Weights of a small GPT-style language model, trained from scratch on English Wikipedia.
Size: 6 heads of 32, 6.44M parameters.
Architecture: RMSNorm after each block, rotary positions, no biases in attention or MLP, normalized queries and keys, some layers without attention, local attention windows, value embeddings, a smear gate, capped logits.
Training: a variant of Adam for these matrices, 159M tokens.
Each number is 128 + 24 x the weight over the matrix's rms, rounded and kept within 0 to 255. Layers, rows and columns count from 0. Numbers have three digits each.

# layer 4 attention output, 192x192, rms 0.0882, rows 0-72, columns 0-191
086146167109150131087130151123170121155135118143114112128134121124092123138138095154156137137122159125135094136123141135109138105127139111132133139139162122130137107130147135105120164129137172166127122179100118107161148130107232149104130114127128172152143165135117122108119154104168120171119124131163133122132127147160153158126117139149132146148154107110142114116150159099074132131151116121152100113168145093157103129108104144150099146142134085110166147150148108144117140141132111117088181168096125086118139111128128153173112164105119104125123121171083160069160123093080121088
102101140124107131163131144088134112112084170130144108128112115115122148150139126166146168131144135110141105121153114109135142137112151117153108105136121122122127103129130093104146105113137116138179136153098195182097059104121136101098147155122137161130128137116105146139135131110098152094121116143127124132162122160061099137179124153184143141170114145131096139114134133127129113124113119177093141104086158105107109131125145118113129135128143113121120132139093161105113150124119130124145051155062159099141124151132169129093128139133101118118140092166142077098122104108082076127
123112128105149078160125120147167183114127126112168154110123148129123138128134141137118093107125094102136131067104093124137126132115150163144117092146122121143174118139092136141125090108093118117130148148151101146129132119159133140105141141134155122124107137148112142142094130159107139130117134142154116145157133111125132104142078165123155079153084111131103106137141102123112123110121157136131150143115151131153137092131107121183116118140135127164128110093129174148140121141135116162101118142111142109101147138140149124139169171093094096140088121109124130128123116105108102075
116151112169089109155128171143089126096141134137142146141117170136104111116132170115162111146106137115171144167131160143139121154119115122130154119115121139120106146143137144089148138124110087113137130111119152112115142137161111155115148127118164099102129078121112154130104151147096186101109143133094121141109142128115144137120139117134122137139158147140127114135112117111110131136101113165116087153132131154088142109116121096114148112130133153159117121135073134127114111101126128047155085099183103131195168154104152125124130104157162108138119125103132147158143108156154103092
116122112129127155122099134124128122157101151116116132135135135146127143115165096167123155122116133133112155157126135139097129107146143156111108137115155104120129134119127100133120107117086118143168117114124199173099114102098116122125125135144085125155085138145116082124120130127125089196125082146129145133147142118121138121152110147126134120150123129092138135117149141106129121119100122168155178106126135139118148104112136150149141171124123141145146116144135122114159110135136146127131118109112127151155084235123130091133124110127175114120131109133125164206131195087093114101
113146117151115144106134144127128096105144154128115105145112092134129160117144089094138084112137124130126121125171082105149144141107087071088113097167145117121103141168097107130154123096118127111122103169152095107146163142105115129113162095101146124128144169139115149107119128149137142130110146130138116117125144125080101125119160105171119183127132123167119105131146141079137137151095129087127123107137122120133133170144147120112127112105137094132140149139134102159134113117110118161156138098082122129114153106122124206164106147140136130123083056098134092125134089160077100115
109125109123128129141119115148125150119148138132106124121138130095135154140137150127111135118117120147132132134129115104146127137132138123129138119131138116133118102147124093156123130122139127134108127128141111100132116142141114144109127122124125082125140107123133155128156141146119130126106132139146103127133120120105144130124139131150131114138126141130144125141139118122105134130137135127148110132091123132157118146143106150088117114109113125118113120148113109093125121135122110152117143101131153119182117169156149152103043120186152138168229147216137203114119070151133099135
139118119134130109157149144130140131121094099118164135131098155134097121133120138142109098124128135126136135102149129151120141122117139122129134127126084108140134122137130151131126080122092137103135159101141159118142143123156136099109140153145114129152095131117122105144099122086130186107116110145157139126126106131134132140141097110081102109150116138086108143150090081145141135126136151109170125157116142109127107133140138093120136112138128128154117112111139126185142116156138109141107135135097131083154113153174093048169115165132104046206134147152141105096088096125132148061
146141126137111121146145145137156157127128130143132103110087131109088112126075133137135128129120138134121138134099126138141163152131111134106132135124111127127107122109140090125100110137104142062138154089077109174145122157106095168095083118182163124147095122137158104112099107153059142130116103143116130145139131122162141105130121145114116123108126131092137149149144112115129123107116083148128164132106104128121140149132108117159094147147146134114129147159130143147135170155122129095156124104146101129095098119043169093145118154112094139100094127085164123077081149124099121131
159114114145132119119115097117135126131095152145088067113094131122123107127128105102148127138105119164133145179150138100175160127154121127104114156126128116152092128130140134163105107123175119123141107112075130160127100138152150152110152122093162157143137111151144107116118143141115142142136107126112155187108141118160136171159084109144158106160142139111130136130171159099099160113129126144142117141103072172115132143167113184148106127137092121144106134174141134159129115168129077079141136137154091110171117138092148173134108125145110147104090113140139171102128101171092101065
128189154095146115132128124154129123173170117134128182156155133130138092118137168134140141108145141121166116153090127158130105158142136106090145144167093115099141139096137104086147128159096126154118122158056103145143182166107141114074090166145118150077141167092126166151119145146123122127124150134139123108091098120154119140112113129137122118129114130118139146129127135124118110113162110114136094114168167117114109175115114131083095127147135156154153101182129078113129098138113130123134112098104114145145137110143170180109140163094118151113141106104153149132116079164106112132
090000214146030179073209093183153066042218237225162015034078022079008105221000056177239240255140196139200193130077090077167213042036184079169136054226096081208019053160104080162235132092070076145120144134130124109110132095000146127125193137110190166183116133087139093079107077141149179130084105069175124159207231135169086106133189070179074105143232080078177101141255236068084237198067051153105132255117108078149078025153131103173080125091166035093236255062073142187153255153205049129129109183105155049159065171139193170153156039234080134247109150135181084159090195090092078136
121122159131144096142118183182131107135107107151141118128122142122081111145120100179128115120129129095157152132119131135139150109120113113123123119142112120141119125129118175142113103124094161125122133125109097132142186129091181170128130135122125116111081188141122142087096164135141111171080119158134123129149135098131113132164116145130128076152103118130125137136149141121131146106124132134124131112145107187156158126098137160134110151137124125113110145133116134164164122112150106137158113131086160159139121117125113139153133136125157127123171096147124084111099114145139123159
161116097150111150131123191130160119094136125112120111130088152157142121144110135143145101127115129148109119135138121097123137164123107110114127130132181118164121157157124142117092100105174114163119107102072144115164146137104091172129083107114105157130196103133170131099122198091116036114119076143105134127138114125110123153162121110101123163152158148093129173202125122109138126146105137124113119107137128174158162132133131129101140141124110087116126141119125116159133096089077116122137135097118135154125130140119124158114098112114123134111156140151129153145141151122153140172
115103156141124129114137130117135126113102129125135126142111114105134128134118128160157143136119135104137132103118129116114152091128131133111151114100124106093119103105124108122117141152110158104128146137112166123122096146107119103104116121171141160156128123098115137157177107093113161125120111108124125159131133153127160098137081129147116185111164103139111129141120100154116109135134104118114124121144175111095090130127110068122113146128117117157126119133135125161108150130102130123146083128130091093102103129146102119073074110158148126148116081139130110127140111147081141121
145097120103115136155130122141123112119175152154123116122122137148140126103121154133137137117113104146089132140129095120125139119138106118133116109111124111108116131140106112146125092118132160125127112157126095136125097135155095116123132116131131116128139130119122125102112108126112118097148154129126106118123147146151105094109125102166144122102134129134129125105134149121095127139136122118098155096107117111116139143148118121118128126168113125122149127128142127107095128159102103191073175171107118133098174106167099178128201156102132123162084113110122126207184141082069139044
115117115130124129154136153101121093137098137137133127131102144162111116126151106155135117138132150122122065129128153120134100146132130099130139124122099146111140124128150140106140124156134138123129129151110148119152133098123179125125146155143113135119135152150107113103134152079123123122096116143156109122147126117127147125104091134075118093121107106105116120132138101130111145124129101127139141101142139100136150160114102093100131119144132135111129123143121116124122131116102120211102161091077170130120109106129151224170140082073112148134116131169142186089109145171080106129
132137101128141107137127131125110103144128114113144154148134123146145147148138143112129123128142134125130088153122129130127131143135129095127119146152112111113158125102131109129142116147135134115128127101105142168162120140114117112146114146134129140104119114133135116125112127122130114135152120119131114129087123150133130105097125108154149157140140167136110155101127124125149102141163108148104131133117110132132160150147135118143112121092116120128123097159113149118110133118129123165200115155082114153151132136175135145132134138145179118170171115101178023143094159155091111137
134136116127102148141127124121112129131125166125123135131139119118153105127130171116101154117111154115104132120138150131102087100147105153133119136072137127125110154139113123112103144126144132165111117106134140107113122109143093145174125104124091123120157113149155099102106127109140123127141078124129149113125137151106110160130149140123132163132125149121124122106105155132178118159150104143174177119114127127104126118155153108083105147073154142094140135116108129130140130117128137148168170077088141155122097131118129151134134124136161068153178106137157085174038109136160150147
163169090100159137142099134091148111162095073119124184192142136196153103060170138077108068075188078099084130130089138138123125166148095171113100138106127180106209161109135120121089097141148144103130157120127111155179175168169122130122068107127113129123154149118101089139112136145096067133134176145116146123128073138060117106131136153100175099132066178123118094115135109132118086092126192112120130077180143150125139140103154147116162127116117136110118077126153184089106046081082192127161163109130126178078132180123084072132118159063164117046152110107114115136113127160118130114
125133113129119152135129095117179172123145143124107124113122110158102183141111123139115151123116083094169168147147140124141121134154115181096120136131165104146151117118111115142081126131107132129109145099114116148127144135130130126119129145121120145128114134161159134136126138142124156167153108138094151130182148120116147141125111146112141161132101101120139123132151132137134108126122100165134150106134143129093114104110120115141096145172160165108126122159137129080130136146144136139129176101111122138099127093084126151189183105080116125118091136075106139122096148120152128117
144114138120141136128113110103123139144114113092107150132150140140135192131116136117152139120136125154116156161122117150123110096148154106115106142142120135122148133100131114157120122148096130115163148116112142160121135138110135126141091163122112116139121126093136126133113145135126074127133127145150157117079104130156125095114158133134132137133121180127176145120146148153111114080097125147130128113121130076113107145109144163144141130137104148113126104156150148100118127146146128204092137099121173160096113073161099121104176140117150174070125101095072153170126123105137099110
110126100103144118114122133141184132131147111133137130132113121123117137129117141117131096108124081130130129094137097114143114123118124103102092091172147176127134138138082133137115115096100116139139121116147106115152148143153108141151162129129155138090117125106162165134123127159113121128121144126119140151115125147127126125138119135124152116143133127129111135130141117091129126119095153128089126122123151128133108143139166149141128126115143153138113121130113173128158159124139141071115121170127160191122057141136161089108143183173182129086160150114205039160136142137072110152
154122096120155113110141083151106141156127113128141140104151122108153126138098177112135151150119142151125144108129125139157125175104141130142136127132140105148155127143152126100167144129113107109126117096123145114111118134175180116093121139154132113150068137110128159121157105105133141104141156129155100110109130107147101089131142120145142073132119115153156146100146111110099158105109150137076138134108135106125118126134091146163169106143103099139105127106112130101111138096151118093132116138108133143085093142101129118145123035096108118119123128162139097133119145132098128167
129129138110137123110123145157128140156136150126106143139157117083150141156130152131113128115115139077152134119091129126123151071094099122126070089140150147121074131133081122152116125113096147147093109088118117067135155135131090108114132111126121125129116130118176166097138131089132137130145126111132118168133154130166137117153108122140111118140135063142126129104140120112105144131123136098150161122093139141103106125142126164132110121136135139196114128147124108129141143130150115135084112151080116090068096144115154181112089122146127138143127096158148108100137084132068106170
142163082091175126142093111129110117166145134108118174171169139092156133141154184125109144102121147099148120194064149179090115112142108119145129123124113145143132152091105094124151142125104104117112099142189106111116143105156167077160148124103078067110113143138122123123151128130102122167103153166118124103092110144113131095143104153152117168159099167168132133117138108120079089086131152107135137106116137107097095127115088162145141157113081144117093119138144140102143087118137140096166150133213133176113100124150131149146071122099111119110192116139193131157150125230126100165
127121111097116117133127118157123150125147119138142134109155133086130108129087193122108120129131105144123137089145109097132120127141119149079108124137154104106124117149100104100104106102120113148106120150122127129152110157111126110131135112142146120140148124142092134122105098121144149115106147132085176165118135159099120135110121094119121125084109105090106133082122112104156143137116091132112152119175127132160161122104117080143133147134123097146115131129122119124095137164160157164110061127108129128117184186128106090117119105124151149183083159158141099120146152122102134162
174115151108138130130137112133114124157109080138175132102086134124115087085104137116069160138135121165103105097139138097135098116141159099129155124118119096094127088110146133074119118122118133102131162136143144110108123107140160118119103118210108121122116122108100109119146110113090154118140106120142114153148147139140137110160100105105124126121154105136105133131086120098113131161125123138194169104120146103115113116101148165100161146143121159096159136115138100114165121126130168153136158124163125152134164161144134128154147146122102114170120155090209106157083154145130125101
078125144131106129096146126153119104109145177143107114104143140095135139111148131106161157137123139157132127088159113127128107131108166160132125132126118108118144108135153094132170144127137132160126096098122151140082148135124153134107152132138129106163053130110120093084084118119140164166121135121108138094148143107160113118123115131127097083098086092134144106096098112167155152122161101155107159122135158129140122095123139104145107172152140124116152154122120130120126162153150108147157084103147133131104141108172099128048124103113108072115095153092142157169134169141124136123
161157083111139082149090125139126130153146116117130141153134140152149114109147134144157126108144137120132152193123146171131075132089089122131134129146159171152120191144098171127146143137122081091106116136089103147092136116123116117140126153099122145102145124156160186144132157121141111147104127138123113137114168124105144133095133132123136144134140105124119097126136128129110126116087129131119124124134131110111129135117124116131145103120090179126128130131134150109145110131089123126116189119149071121103143067112111140157118135085108139176150071116142126154152154092163155138
143133103139114129124128144124093155140120095110119131120103150143139119121131142137136114138121125144111143125155154129118134110118157122130125130151123119125102142119125139132127116127126129118130115116128131150144122124131092142168130108132129122102155099142127103125121153130124124177131112125129122119139125146144133131129140140110113140132122140113123073112115152139143123147156085148132132141116111148099152150149119087118125109130136134148114097156110145166106158162105137164116133195147094062071077144172139146087108143143131123143131106140107108124122047202109140100
104112165130125160105152115110118112147151109139134145137155130175115128106170086153141119129138124103134119103121167164084132085126155126137161128149130090116138124108107141114141106111107105161105114162154175127131146121150112109106125126137101178117139146184071141129130125115178158112119121140128129143112109129145150101102128123104126119142138120130124109147128101136097138121089131117145146133133165097129121139139148073107146098193149170158149078150158055112141125136125175125060119137106131079132119139123153131116166117108090138140111164173153126128107137121151156160
137144122105111149141159118167128125123135141173116122118133115096124086121098180139120189145090126127141144144109128126116154131121131105116160107148119156164111109117156127107140098110113123105091098104086122104088133165086134112114123078146101135156117137114145119125146105119048158120074115140166095120123155148164131108153083163160136118150154104116114142147130118124106131111117137129123160125110173127153111124134148136128123148133143115116137144118126135141173127125129097116135181123161111126113091143140140125156140085133193105162106075112109104149143084122101109095
116126171136141108086143155155159135125138092114140116110116113156108147124137068129132117127131113133122128112109111145118172128125170083117098113168103155115147111124136161156106114113078138101118099109133107125163148146129138130122096158172110160129092156126150130140171101129133126148107121153137118108113127105158141116140119152110134090164136141117134135133165129134088131090117099133153145146127120102105109139126144139122110119144127143148133118162133118121163161135111126139107097096152160154125147107112167137074120141132147134108171127170125178124114085122132089104
147125092136153145153151135129121145128126108149169156122137135143106134155104150117086153130099133120139111129145134181105156138137124095123151168118094078087138138107181110134143129126142128115151129161118118142135116114131122126095157137151123119121095159149124113152147124102095123125136072151113113072143128105111125126143147146137165182152130140153165141154121126143151111099121134105172113093132110133163159144092100157127124112139130124115128124118156110126126091103160104132089172105124143173130089045103072128166137104101155158081154085159105143102143140105176143164
173136153143145110115131131111138167133105125124134137099141146122126136128131153117081114129137116105155106136117150140103144138128102095122095124107088188138132149125165150141101131134128141114137117160134131082152126112171112133098133123159159136122115130148165143129144137129089159124109142151147110125155150127123138173153127140131119117197147136121097121144143135095139123141142156107075115140141106150154160165121159115136126107130146095133105128090136125162143143127107145107123129171141151179116161135127087091108144121119155178115162125168104100164184148085136151175
137117142149114156116146119133120120121154147142115122114121140170141085121123118128145131157128115143106133139143115104164122131158129152088125152160139098130123122133116125137139131138137129145119105115131135134153133137117146116123099145147086150125158139154141114142171163081180088114144153106109109139130119098138144156095134106096130120136136136131108090139141137119097152146125124113133095131136101159172165141133127093077135103150145126147128117138151095136125108129072127129058166168137126120135131093168141142167171103092100135173114182130124126114163110142135158157
137124138124153101089131115134133132127137110125108115115112113110132088139111121117139138133125120077156074131133173136134112106126114151138097102120146174100153109144121144124131151153116162130126129129142124167139184107099139161130082102130112145115124138165138123065091122135107103145136120121127131145129148114159175125130159123095137122103127130131113129116142142100141153130127112128124152129131090146153166148123150106104120123137149130120141147112081143168123157134125100194122176094121177157119130163184074123122147122124123103126110138115140138163069130142093108077
103139102118127097113133134132130101155119094132112116130103107140132144087143090133143114129161113124117131144176113113163167151109139114117182121191114080091098102122140122094153107123118120094135129148102120162137111129089117099123147161116138145109115135169102149142129138119160142153128125119142072150129110148122164098164100139125128150152157128172096126170114096125108103131113126119154110121108143169138127135099135136102146106128143140161095121102094118127113120090144113156154155179132114111140171133103131136152121150143161179136148069133123082144117121126143116114
144140109133147106108126126117147155133134100125097135148136117117144147113134135126085099113130150091146139075145143184126136132125082113167173139142076118123119159118143103122149126126139084163120119125116125147120132134102093117118132125129085137119145152129125119151138108118124100120103123134120112116101117133090134112113123130117144144136140143153115126137099110152117101137100178074131104122137190091152115151137160117126127131116145153146132127096161114162160086139138128139125120169135120114115168106114156160099114187146100169109150110158134124098122071148116134120
132097114142109134138123125112113114101133146138121120127110156147123105130138130113162124144116166137130133113138153122170108159123133121149179138124126113129113154126150119073157137163169084137126172077158160109166132140149162093147114141139094121192138087110089093151126076110154127117112139112125119147171118111115150155129104133080104087113130128101111123134131125148132132160166111122095139143141110126175123150110107098120087134152098114104103135129115132134133174167132150151085123150137161136182153143131167118150147142156149178137115125121114135098152117127139092133
097119113086162145100128102140149184166094099150106105097103119115102133116098136162116123132125086086137133099086106123120160089107158165110108099155125135095130087120099107144112110120071138106125164122165135130138156133118099116148112114141190133132167087148127131132115095150090150128129127096099113141148152130121164075108111113099130146092143117147136115101130127113123131131110114130166141115137082120108124140133122158142131115123143142099143159133118126128101117147121147155108156099142119135115118123073091130154128087102108136117161120155163163126071167118118108105
145146126155115091115162142128158118112114123117137112130117135111135125138125129124126111132118126131094121085115141174131111122141112148125113138098114118103115155119079125132140158140088142145172116107164185171107136092132140126126100159134108133135137088112111121170140126131109074097114130115097090125105120095123113155125129116110114094119127146133112151154124129074073159106140143115143136152114103145118118147124143123115156078128126093144101112133126099127139106158115129115170050137157127137099148139144112070092022131090121108122180061149137105112151139105127123183
148127134106158118100147111152097126140114106128162132103140129119151131122101100097104154150148122134136118116156116144152134112094126148149144138175108118118156138128106127171197156131106113110128117123137121184107115112081108117139138157172162144154099141146078082154111069144165125146137118113055105084143139083119078139108197120145132119085130088135145093144151143132135164137151123117124175127112085149104154142151153148150143098131129114153153156119120117144152146135120125110164123079142135142128118140134109144112065147165117066148137103122153137148134112106117097091
098122119098150114110126134135131125156113113104110131133149122106135163157118140166111086113106130158131132129136125115064151086127134113114103112116155120086110136125108106127115130107105113125131134150173099107169164141122144159160140135149124079106123128139139099134136089139088144150107092148106155109096138130116146119121132101156134176148138109116154155112127107103160127127100076133196162118144113080121123131134127136112128154098089103107129144152129093119116110124132160145114114125187101083107127085168156140092099122099108067164156137148170145118123158161158149125
137109158161131116127134137125102140134141124099147124121106146144133114142126131148128103119109111116133106105146121134134114127139183153117147125142113092098167109121095150109130125125066143104193152152186160163104180123144155129074086166190133102136075117093096111140118115140088106129114088129100103112132134116123119120130133111112126120112123105150140112139104116123127128135137105147162130097102148130117119067084119133109108137143135148125156116143141138099125117134116133154128139093138111124111098141094134126120146091107146152092102169093126197150107177125119133112
150168107120102134131123134134144144147100080112121140132097129159124114109119145167088135132142158122131179153098118103129116110119086119125140145104140157145129165124145132129150137160162113140096110090132100120063101131132100123174144094109080119166156130143156139113178157096154097181126122157121123119119134150088099124129116130148157164133145118133136144133139106161120106121113134118151145136123096149110133119077115106156109106127133168164116131150126126096139105173139129133156148129146131160109135087124085127164116122086116138134148077147128086100166133121088123139
140112149137120120118135136078167125111155140145108123130123133151106151160117127146116127130146141127124138130097132102116125121115111141146120106110150121141119138123129122113112110145141165105134177127147120129172155137126117172121132104133159133147147139121096090112108100127148122122126112136126123111170100116118104128135143143108127065124100134082153124129153146106113156114113087135133170132170075112159162118112123126139093131153123089083146157121127123142129177133132152100149098109139128091093157143089141115120095097087066067149143166184143148108082096136137147130
132141150135123139166112163135093136104126136138154157135118176120144077139170150119134142125091134129173093143140143124139103168160157134131158130132114126113142133125143126094115123136126143147139129152143142139140150127154131128125131134105087100106143116138132113140105164150124117114116139150140129133111105133135129117125085152130166061168107170095145136145128121125104110102157154168091099101135161157139144123126129140148142138149094127141104096143123167117142082094078098110141104154165136111147108157163194103159144110071168092149101119065095161118134123177133077096
131109119128130148095102148132117116122172176155110098123136099122141087140143116138152132132103127126127121128080141137139180116114101168128118165125104154152115125110158091158128161153175144154101102107072109148099113162117077129100093106126148157158127161156163133111095127158145071140140129104101158141112151126170134126117136152116126111094164152106129147155132151133150130145142100174110135139148134133082141138156088129139120138103125173129171160128123147107088129126120095083107126113164120139148098104122100124081103149150125125083096154104132182145163153130125134089
130123140101132153132124134166132150145130136123146148124123110130123115146092167123124142132142101155163130120077094136110141125109176112117114118187068139133111126106128100121162095109096085117145170149096135108148101147128094072093134158168165150152158102090140126205153103106108146104143113128085130134146115134109111122134124115128129147136140145120164123146131128137118117117135143110152158120100126112095119119158144130128150114145150148132124112116149140104115120132128128124107148098161104138088122066118111171110136096123149121155130120141102164143144062144131139086
123162130115094148171084137152165114128125138119116160165109141105135142096144160095142137101132126132123165185152105165147065135165140163105113137182147112158144166123104104119113098117127110131158126108100182151071136140090110120115124126120075144137148113124098106132122141093140105119132133154116140119100103117142122143132114124124145098141096130119104184147107098128107113104130178118104114105128166107112100135153161122121114155125138178150122097158134142125165139159122144079133148148151151168103107110132108069122134130123125120078148152117106104131139046158122124150
135146130146124115130125171105136092096164160143132111152150115158123118131138106136144140111142126098149105114125148121134177169114112136130158130114121114105136116135153119091107112118126142148122137121111134170150112116137129141113128131113103153110107175172105132114117126124138154121082102156149146100135108183091133110138101155121136132161112122095103131126121085147176107123113099153120091126134159113136123135076126115100124160110115133111106113155111149091116118115125123153133115098073131100177131128129139172126101166157157108119150090156129121092136124118135109133
153107125125144086147125118139125134133096122148127129141142129089136112120095148158153129116156137151147123117144125122141153114122154113113140119151079147105086111109146127147152123139129140115145126169140101128124153149111132130125141142125150118095118144083098100146118119152097124115141123133104069088144128086094105161091170147126120112122128110148126097140143116139128128145176126142093121116110120105127136138144140147135122145128142109101142146121128152124139132122123132099117057080103138117132101122106147133040095106155134132080101121118097164134113122115146107153
133136119137127124126154146120160101129142134131145109096128141151133147122142110152107113127124116147142103165120148118143148160104108153128108137137124150143153129147134126121107136140146147123114146128081108126142133144152132136109141147126152144121116152134144164144127141132120152114106144105151099139141131140152109101146130143140102120124146142153122146161143156166147118128130123132151126131094144139136111115113102115089120089122150138117115127098129148129088126113124141190106163202136122063100106104164113120066123158172095169125170183168129110087089146157141173118
156119163118132132138123144134125109158106096113166132109116161131127144123131147197080126126111164114099157165072150152074070078132091152127105125087123082123110171116096117138139121138109135144065138111119124120082135151090135130123109091149115112174132128132085154143106126102132129118131121135118117119110107111151126136111135127150119137127161101129109143142112109116086132111125169115127158147140138160136121119138093112113122109144139158152132099133144083084149081121115131098109133129146160161113127169112153096186126135121110114114145176141192117129125129143078106136
086110148158078154093136136110145140100194155133132113125097110153086148144134088082165057151134162128138125095149111097122150152088097079162126093147142108108112135165110137124163100100130113178110097107176152096119087102123104150164154080131106117168094161187121125081132106155177125155119092115140142134177150133113121088124123135143119113114125071102110101106143107097149153169086099125114158159148118119121139117139098081165130114139150118137149155103109129144115157157138136086117167150142118135109116101123109168173148094121085133147106146129157110126150134131088142142
095131169136133123098126120136147137151114126119113142160125118098092148138138115084155096120138150118136105079110152156086114125122136113126118121093147144116137112124141125122107173120108151174125108200136157076135123106161103154124096106153130113104131148121156131127159128127150107128150121157130166111137154115149115148128132152127132112162119111095137107111131122101124136116136136139102149102147180086091097116125141144166105164115135115120152129139135149128153152136133138140081163128144135136088107088134101098136164098101153138114124107103083150123157127085137119120
104127101115162119140098122130126106130101155123106136145149159119135106110166100135155128119127119100133068120095122138097122147142091126133163144099084147117137130103120147157117143163150169141127156146113111118120128115108149135123123151104149161114149134154121127125087141151114130078131105119130104107112117132124122100103142140111102134096134148161116116121107123163159130133124124152127144128123132113138119122107159128109152140089118159092117134101131152107118100106116145143136164123124145121172101113134119118161141098141136117131144222111139157090091182168187129137
173146120121117127143111141116122157132169117115130139114108127161137127122129138154137130117136094126129172130145134096176126120131107093134161128119124105153134119117147146153109139165137094100125150141105074118141122120118128145111138118118178119115132129129145155133118130148080129128112116130101113161159137081090144156130151160135117124060108100144104111098169136142136136105109103142144133134131082160108171166156132159139117149141111152142132155153116130141118152147091124126098190097138099118152055125146109156082126148184138148128151134109101180144124073115143135064
098157117124122117162119139132166150125120096106132143150134154137119149103128140137154099095168135165106141140156136125137104127144152133101145151165135093183127146133133174083120100116153121107121141100119150126106099143135118121116115125158109115135161106143096129137158130114155142180101177127162117111102060149141082136167179101110087121140124166145124123120113147126128135120112140107135133123136119124139126157098127121108131120147132109127101100125107117166151155114138169120140101148117128124121168183077160112154099158128138164146130121163136106115148097138114145192
134139126128125110125143122134117132140161157125115120123135124136130116138133120161135161143118150131111195146155141145133149137130094104117167141120147117115083123130139129118139113130108120081139113121105108114116148127094129104115164138118108115130114156123107119107121129114115117157133098141133136103155144125126122134128120123106125154165106150087146120143117105123136135123111094135136124150131119149107145108104109086135143112177115148148118120128118129134105141143115105158089096141185136096116134111186064096140130151095060085153078176113134161120164188154131160098
154146139092170107137121125150151129138129145132138165136147144117144113113139143130124127098146090138169116164108109069126101124159154118086100120153098139130137114124126098164107103134089146134142134158145134119136147160142128123096117135162148117113121143083138102151158105158097147123126143160162147151145170115153136127110113134127141091152103104105134106107169135086114134125113161126104138113113106094158145170141153171138123140148081109104118131141151130108163131143109128129137141085096142175147109118112129152145142104085118135131146162112163158126111145146120113134
143161133150139125112134115120103101151103092119138134124117128162134115103131141118113126127143152101142134171122147139118099115140086110118117154084139113106136152132125146134115166156149132110129082109126116126109125133140111120141113135146117137122130125144145113126143128111136129120132139117141104135140150151104127154107118109141144168106161125117086126093148162112148106170133125100158154107126081166095148162144148150112116125079136137148168142143131129133103073136101100139203151119063074106120118106108121187109114189158136148068107109074105126131120130170139152125
104132122118124120163131111133100101152105076137177146121139118144111121097137112122131123131141167170096137113148121120137130109117185076126140135156123087085105117130152118108152098124099109122156144145113152141096130092115148117127138155160118108141118144096088104163161113114108102121143137149097134122147127123087087126138121109136146094127128134090173110129140116103082150131113122141146145118146104129113134150099120159146151077131108111134140141150123092096107102098155167114114137121156161180163107098146132138144156094107126121097124137115154159150133169128123095105
116110096132132159144119090097122128132145176132106133133146141130138153126151131076113143122100117128120143084098114149075114137138142117133133148123114103176142164124146099132134096106154105142107153146129101098110102102170090134137172117107170100104177112126131143143113134134115152051181105148108159089134129146118107139086152118119168181155130118123169134114120087137153122110143136121136139115092117099139135131138116142097115118097149140080109125125173106075120116138158103114113163091126114148078062111123122114149118072089136105110154141140119156150134138115150166182
112119122120115161112144148159121122132140117143157119070125131123111115151097144131141144167100143136127095109119118122122104103092164136173107112137133133142151124159106141122141146112130124172127089131199131091103112081140138085157156115116131118162147099115149143104138132114152123122143123096114137121149128145106098156137115078147120129153144119131138107112131164133086161176139106131144147161147108134124096133092121136131117085147141140142106164120126117111111129162168122113145077133111141102116127094119137121031140087153153102137131029174075080118103052070145110136
103165109140105161123120178127109100113150135130115129137130108155139129109138130107125142128137133117142120152135137131138130163133096125138156161112133100109148138141147099119146154133160132137116107106078098188134080117107127132117147130109134141142117143157129130130091105143127139134111117099137135130096101126089126149125125126141125121100139164140108141136098132104120125145142102142119091143200130155099133146113095098095139118099089144132134131138110125108098118100065137084132143185159095144163139136112118145120126207149087158121139149125165142172162102143107179113
121125145140116120146145132123127161131107121129157127133099136130133146138105151154118114123139134153146105139153125083140118130145157085091119115144124126094116128148139140114110120105141105147127123111096131132137138138135108123100132148155122138118130129096132113120117125125114153120122093137138123146148132145154149173151105131121126145161138089103129128139139134118131134129158132097120126123108168159111112136126117103099077119147177152154135118143129110162166127139107094133140174116140124151127113107112140174103128220161132146074122125069149124141104097145112097073
147112134159124117131160138152114112075149156174139123108111128098116120155112130152127156155102140119156111154158126131161122151133117153104153136177096112146111122118144136088154126157147106124103130098116120123147137167093115099136143157143127143139129146119105113121078131105129128146140130120152116113149141128123122119112125125119106144129113126147106113115134138132137129160121100114106112151163152155159165138091124061119126134107144142165123138095099133186116161136133115208105102182136131141132109070138094116108144137131159169142192055163183048115072195090112116111
141172142082163064141123087128143149187083097081153154170141140062122134118136119121139076087179119132120116119140161193110117129172138137121118164129098098129166152088113091129139135135115097128145146168130091161101104124152167134128114162175121149078124143134096143156118133128111125099121139138119117136100083129117127169128102149107136138122107158119099115109116134117123113095128153114124143119099100132127145159154193171122120129087109098131117113136147148153165122097099181099183157101064088156084127107121126157135108176114138094118159107102113100170135058115116162120
111131133143113137120133131140124162139120117134147138121132132148080135135138103124112119142121149129112119131097128117140117156149113141111129129093161115107129135131108132106121155150112169127103124138151101102153127132116153153154093140143139137117143102138113160135135141128142107118140110108155116151140118151112166149113117144107122155124145171088107120123136155103103111143144075174128118127160152114111102137129122142140110109119124112131140102177108154095106135092110130146150138148081126120121142132126188172134171081140136162150131161170079132119096065179104157137
161144131164089131127162094140129152118126116148131147135114137091126096137123157111119109153109154157113154136134124060146122139133126134096130122110132139089093142147159096110122131145122118137142113122135155109136125153127109149113114109125119107154127094104144101139158107124109119112110113121147112147143118157096097108141091108146133102130131117112154126134126118101115154146142120138126119130139133120119112154120120127147133100125114075140124141133109114153127112127120147181116168132125106112084080109120063128207074119068094104127126031136126130090152171112084102117